Weights of a small GPT-style language model, trained from scratch on English Wikipedia.
Size: width 256, 4 heads of 64, MLP 1024 SwiGLU, vocabulary 8192, 18.9M parameters.
Each number is 500 + 40 x the weight over its row's rms, rounded and kept within 0 to 999. Layers, rows and columns count from 0. Numbers have three digits each. The size before them is the row's rms in percent of the matrix's.

# up: layer 8 MLP up, 1024x256, rms 0.154, rows 727-757, columns 64-127
# down: layer 8 MLP down (transposed), 1024x256, rms 0.0374, rows 727-757, columns 64-127
# gate: layer 8 MLP gate, 1024x256, rms 0.143, rows 728-758, columns 64-127
up727 107:485558500491521484540452463492490561458572614482527473529488454508505450445532421472513531463528564549500497488504504503418474521504434494455473506578473509472478531562512611513515542533493563
down727 103:500532486457503461530398486500498473454440451526491516482569462432496531511515515453478532501558463547524435466508560510577484448574556464518524486521516464479563453498529472471481458508499505
gate728 084:603489504567566421531436508514506468529544534429559555489481492520456453425479516451525501509509507429459569563523548492544514495568592537488507531543508545519528492517497438475517467503440552
up728 090:480599474493451572470491481449460483493473516459508434475432489507499637526443475481495577550502559518545573472529498559504499532524507494483438547509487536482507508488468579589517551434476449
down728 087:467489448516486473456514477494524405482521502502529534514534500487513515456465520564460506531541482599454521421469505509457520488504434435473521489462512548486470467550528498524469482491493384
gate729 108:487472438539515454575534554492560529491469554475448557551478501549549525531439530559560487508513449486540428467469497499459445550478547484493514433429543481509449415457551534469499570467496535
up729 108:466545511502544562454533444473480495502514544375564434452509551500451526482420475447533474509526487489566498488494441508517469483489418541452548542564466556499559474435494557535517484485509482
down729 106:486482468439484497474502537550507536509440456466543562475496462521531445530503457368530547476477465545411504519505483514481460500544480510412513454480429561495503500533507491567535513546447520
gate730 118:531483435469458511526467490509514465562521503475508541513566477472487498489512532514502471452480438472486588467538506421568482501528521504546509479456541444526492485469529453479497527497475485
up730 106:445486460518458459478481534464548492594519482477496524487438451483528494536518444528549495537468472514542489510483482486496515476498481502530547453525558558515474516527547572477524541605520523
down730 113:501532481506524474493421454540483554459524570431465589474524543494585515500534481529446539482469494456451462509482494565507549482462447476551467528506487532433532533529571451568449485507516485
gate731 103:417522488517465540538518531510529481522481516507497479488502510491494501486461463531547478475480473522508488484595502650517557546424513594482487537520459565483477440501464525521482460469458521
up731 104:485541407551458470467476447494469525495555518508526486461529484524501547466539503510440499565466564514517522493492507550493476505554535497529545500514476493504426503515404463465532473579498538
down731 107:536466494382514508537495507523575561539460540501507448502526545514445510491493500465517450542554501501571480393559485555563525497488534555471570475516460488510519508523492551478471461477615438
gate732 122:508453509535533585496511438520597500520430545506524416488456517529491421536495510484506425472479500448583504534491489601470540540509534529499521510508448495537539504483557483481477464503417392
up732 124:554555517485479546480538535458487496476418486487492540537547546507490472523499487456534529504476457423520529515519492509521484510511494566420516499468501546545589541494570538485495554519540429
down732 118:495558478511515538452493524512461526496482542486488548569529522470531564421505541466505499474511484522504533548435486537483469472501461504583512489500512498456444519472532533435458523482523601
gate733 112:504476453462424434481537475487455514464447508476485504523449535473502494464531434478496453572536481513548472493579421513559506507493456547513475538533501533520533509522516439498521492467524470
up733 106:482467459438504479533458479465525568456449444499458481475490438514531483464472534500451496440456546488439503425502533525469486511502494455494480541494466489517483443521536549499507548499543482
down733 114:454485504507512504461506481497470489425536515456480467499519557534484493382588482512520469500482501475473465405484494437428428512562560489511535509472495393526486495538465525511397462513537495
gate734 116:509490496524444521504504490466541525575518459469463498542405475528481475528455484538554537539520465484536444530521563500479485486544486490563453519469508404502481470481469487537567500529408483
up734 108:512429523464507436517546492576475418496499547560509489575528500581507565501517534485485539462480536525495480542501476535475521462536517492430488530478474532500486462528565480542525423449519522
down734 114:488516581519541529388440514535441507498482554508494463587581473550541525431489472455475459517483547539412489562568482490495544514489491490482460563551465502550532513539496510447487448484509515
gate735 105:524508497482531433513535541462455531437490530544561528557424485517477474512429492418489522432504528564527555504456564538506474504488507451524522538404496527500483457590550497502437477532475466
up735 103:583515483517447544539561470401454493566425549518585550476419536506448491508508468429422490529512503555569525538439483512496474590417559436439468548450529480485543518537566494524484507478426515
down735 102:453436485507497452545487582487560458426516502543470558486499502470522541428515447489479506560555459482452511550481520480438431509435597481498527449502507532472481552453516463496520536568560523
gate736 077:490529464525504512488577482523502533585492458564574510486487525533502509445476515442546462509493457429423527475513508493440557450515509498468500493523501577531526555459519460559493543515525533
up736 078:530513475601442507482450497474463478545488456502486516507496486472495485509403453446506524451506421503486530512467409472505473499547494458591487479451551470465575453483413568486516496499447489
down736 076:458581483487498493530537480570482511527536516574510510507543491559479449434512553426488541477550478547463472504526500492524565544423441526565572439433430478594509469455564482475529598456546515
gate737 123:437503464478522469509488468577508481553498474544461435421532568502483520483515498446489515471496531514519513515483529537469501449531500459537446526463480489440491510515490432475390472574507494
up737 112:513515476452522528505501553519474479489501540493535503493506557472542545508544474462436417471481532532487419474548521406503539482483575512506525538449569541543510429471485451588515504481488521
down737 116:504573498454522549529520500535423533477512479518478499490484504583545509538531530471490493484480465509496473436603528554489512494524560457524508538540451472471557493500494539475501547538533413
gate738 108:507419554433614554497535501480518437527529521536500542453545509529546500455573503533574496458508495515496525471533437523516455482485533516541458524478552503466480493499509525517490486497530452
up738 103:553501603567511568549545594458464533499528565492522525531482568540502464485501499497466489525471493469480446493502533502496523468451485519462476491526529506431510547526471456497517457509483517
down738 108:484464487530508484535442462435456413530513473550582440443502499491485483462496583409539456504497474521521459509476533534529518530470507571519451487529505482456481526511535490538496401444534499
gate739 099:457521475494430482502469463500506479478471500510537525488438579520476475516499476440468565494481462432449443466509487476485537495479511502500549483481502543501519577490551458549521480499539403
up739 092:476468478527454476562553488489526525471528558491595433497445544533515538566518399506544553436522505393490416465531518476499467465483572570427477439465523571504543584496517476507514456549534477
down739 107:550522565526504586530536444530474492540527538482484567500455501481450497503471538446398558439468506592491587532475488461427501496550549516473507466451494484483509525506522523514510464485534472
gate740 032:532542525494509505481481566434474587456490529462472550450545497600494471492456553578542451578488480471489468495528539489544491459549554494584554439546565507469525562475461432551447523485559522
up740 031:485555462534491480528498572529446511518481438478533509519518525460512526474473435472437585411509484569531486585468435472494518531509480533382513540442488514547484498451495509452617503530475544
down740 031:530526483479478602504515480494491520529521527512464509400504497500487462476502486433519467580546455444461455438543503520523511453506495499460531520480495497521471532483435551491502555500526442
gate741 101:509469526432488434500537482460518502552485517526519568460514441546500476559513459524432468475480459448552536413531499540468537543544530546485531528495564429531551467546548494437493548503494483
up741 103:507523417521432518526531554529462526538464495482504477544481464476493469447589467493494529602451520511513520516484485533507458435401508545517431483466504581367539530516562474539415448509517592
down741 102:500508510522478490509568495522530534480505465477571491472455557556496523522475493502516527462526474510443484482485455451497474544540437551562483591471475449523458508541496552458510473470507460
gate742 121:477451494481494495466489463485476496533527503471479440513505485467446552555520511566424487418525527491484474461603528503482487478435536455535496492442460488423507596490517493497518545535546476
up742 122:500525538493538473482472510489497415490542496431534466424485510494523489507521498523493435449540498476514466544530516392491571457567512551448489509489515573451499460466497574537459557479448523
down742 113:429512470508452502492527419518475548537511494434511518466471540464497458482538512498547534514503537504415571480537466496489478459463506462501447514457518520547497503488450499578443572463494543
gate743 118:511504470517576476528482513505511531484510516464492463565498464476488465456502482504451548485464564472486516433518500474528492390501472519487407487406559515527524490472460559437528478492489461
up743 115:471561555510493545510462476558558450436495495439447491466577481433570570555435501522518524497483521469511527409540488463516489578485497499451526453505455499476459496583524476525498555455495467
down743 110:404467461585500472503570545459546510545450489497492503576502566556449482566486515490496452454478456497483514616495475508561466483452463457449463544561506480480463464526476430543509553539498490
gate744 105:455463480555465470510546492500558502445487553437501623431502486490480498530452488521462482450514526424517542479523448586464514531523528496487523557468471521549477480530456445505522472524437485
up744 106:427473440515473493471515488535524492500518533492462430524501486488511513555530490499439550511521491513461478493547537511533460446461491536509474478544492517416454442460497515460520521496489606
down744 103:540491520444502494485537515525484489528597437504390493454566512567483568549472499539536438519515473499557520425484526464526443513447539505592539492504454486523575463462524472459481468511517454
gate745 122:565410550567518509484498530514533483456407544506479474459431538436435466493460492445545463494546493520506521433518460493456583533486447519522468513522544506506517500454428541447529525557450461
up745 108:422468488477444513395447501499527472470493446515517466524528465516520451515480458414510469507433491530466547555473534406515434476519556431477521496524424437460492495478489529573596449473534453
down745 102:443557542541489530543515442502523556516538570536534460448551513505565507421556523494494469475551460581548506518501506480470532500491492488539438528519433508427487487570568435448479479445496491
gate746 112:538512495558507511534535528520461506411443498473516440551555487506494506431507514426500574549506415533447531513475491481480502448503438490483474478465442453488533517512555531525496517493504511
up746 114:489476509492511509428476486566431462503444508469496495480564538509537485472458552523460469468484496498533528463501445448502476546412553433499497556482440484506478496521538522497459454531505520
down746 108:579497491502505467452495433455541519478453474541505466514463594464437560480515480482510510511483523444518537523429464474478521522467519561472485580454546588502478497440488499437543553505533448
gate747 112:460519514487474467482487550477531493574442511606535448471568559528517490574548511532465486436516538463608475531527598549512475492494483448497584454409455503512536515476553490522486501450420489
up747 112:529530388542545430491516488535499459520580466515457519511487554499516506526570467537479474424499424472457498472514476487563531514499461491551499520547498550538537575417453452523535561508530532
down747 105:465517480530468492496484512533490492565516503533462499416554540447555504463478525634513518461449532496629502502502535489569506486473487451507554478520410463506536466539501442487451505406529571
gate748 115:494486450511440480471452480525533527502427520464500498501522541590463537510447472503466565526544566453506507529493468480493429524521511521508522459532518549424547534466516532470494565456476371
up748 121:515436541549506530544543539516468559515482465525543548502480503495478536530540562505570506507429538389476560485523616542526439481447525484425531486532543566478493595544557547537492475527510466
down748 112:501545520496452490506473480476555549495527492507495502499443497534547527590424567451451513484464558553435455463476532572510518472442474551489465496486508539453431472462556507538530494530519509
gate749 019:477544543530486496463528525510556494517466595518513559546504493447557527423513478506468425522498457511452535479526476419479452544569501500510543470481530546491518501518491523524570449500463469
up749 019:562557498488499484479577494500499526418459570510489505534466533482585486515513451494415539511488484474456517492422586495510543479531516572415509459476562485425566521504465457476462469464536476
down749 019:483535504464446553481528510520515574555521442515530507467592509527530463528471500550509452478484510508539498447500540539500486528534434432470483549505461455475428502510481518456483488480441479
gate750 099:524543417526587542519493471476490522503496495444475472505496459503511474547484464502504439525419520492518435443579507444443525422479501478475395516493404529518492529488508528478483479417506545
up750 102:437510509544538500454414569456546542496511505492446538545496469484430465553498478452569481490579428456444456476452501418456508536572545475512543544455521470593512522474471506529594512434474556
down750 107:513537492521490515479515471461484514555499519530401514501515553498430496486550514437489569481587451476472507511499460544501481505507472531480397609507501503551527446507510448489522516471559515
gate751 104:435549475448522513500514548515568481519472488513442513508484496551509536471477456522459585567514494521432483408526496449469442422524447536469506490505522463452525515506464597512623529439526506
up751 107:476549492466509461500448477535489480455478491467441516555550482473583516538521487590498522493480555552564516469503511477519554540535488391525455481471485512512488465474491474529558451483418506
down751 103:500471509439552451487506564525475531467433491512481503489452564436497493534561506518470463536475507515457596398474558547413487452493535498519436564577512478501549458467503547422468484524499480
gate752 085:461540518486474410497491397537475527508481492553461491611497505529505482584543517468435506498495462489439502527530468514442544427485460548478552498585546493575484490531449478459511497524481419
up752 084:541519506473480395469478466567506495508443479490473520534490442535518491564460506435533472620556492434513591452477509492425484458494514467532600558530561500562467575529491506474515448460470506
down752 089:444479558515483497404507556468568486581565487588546442491516478495440510486547515504484499496527470593452504460576459487507515544531549501478467423508570521453486495583511521476481552550554497
gate753 098:511499487542521504526494506526455484484552505540488483541523509475538553462419469513532501493455519473522500496546564513518488503539477451500457594566482526459552486485495500467544487457492500
up753 104:489533500528500459471509569488558490507465462387423519429512460547560534483580506587495522468508544502464420550549512588466568443543527541466528542540460506476537536495554547491533496507511558
down753 101:463477461479516583463518507434507517514484515548470536518441467427513502454476518511494501527523460418521469510451575490520465514589463521483523389463515566430469494557506488457499483495474459
gate754 112:517547490460593511501543484527437524547420494481505499466603509423534565453543456562611445531537478437521562474433500544470500506508479541481490574535474560458478571524486479513541522456478441
up754 113:530435395482474548493446450499513485505532474445588435494499474516496456411501429465533465479463466451538483470516496531501513505484452518557528546486462464515479543480502459594543532493548532
down754 112:557485531442532475490523541507519501544510516437548577510514464528551532525470489582533520529424499562591516467477454486433464522557546545469577472519520521484503478568473513523465476426531414
gate755 102:462495497490487530562563494534460488520545533494477463464585539522448507483586411451518533495498462438371536532551507447484516515441535561484539519535411501494481496482526557444523533592476393
up755 094:468525476508439536536490493567456525554496451473449540537539553478525410456545433430441480515447490500498525478496495529496520456549571501499561524556482501476467510478521577547457512590536483
down755 097:421484538544520524443543474446555447563445419564516470440501479514507442514582513555492527524552505476558421527526550500521556518484574527437484558484550497578478540486518471508569468487449507
gate756 104:509523500547475534478457525519494568481538487452541533513488532501418472506536517386478495515538471553466519491515506450524454416532496460459564507502531511461552579455469491585460607472514470
up756 100:540527547510497519532462544555493521522467503534510522489551432458520590565535452544573458511529540594540471453528531432513540445530564484539489465468491532507470411525555515526542520507459554
down756 097:513439442512474503543498473459517485479473475433563422470461528491435441549524413551536482436468509439487548527530504496525480534535463526490565522445505583480546472524451460455481511506552496
gate757 090:481471507494418465534566512506469484461437517526452470531575465538563548567496466479499452455534507450545496512444527448463486493497427446429530481530549516504424602428472432497442513530528535
up757 093:569535454548431499499521497466493470552490542523578441502466535540523468452461437534455513446499502484483508475507494443430470491481448530449464564539480521469496486544465450465446546527499431
down757 089:486546501633515505513501417481480511518517473508503467471513545548564472477497489514439428462563531481578475433473496566504466535482467545482444573498538578441457527497461536435492513440482478
gate758 111:467524507505494455546417500418484380514541505514519518492435471545438524429442506449493530558520467492485502448519540511515463459534430492556468504504509540517457555489583405463548488457464470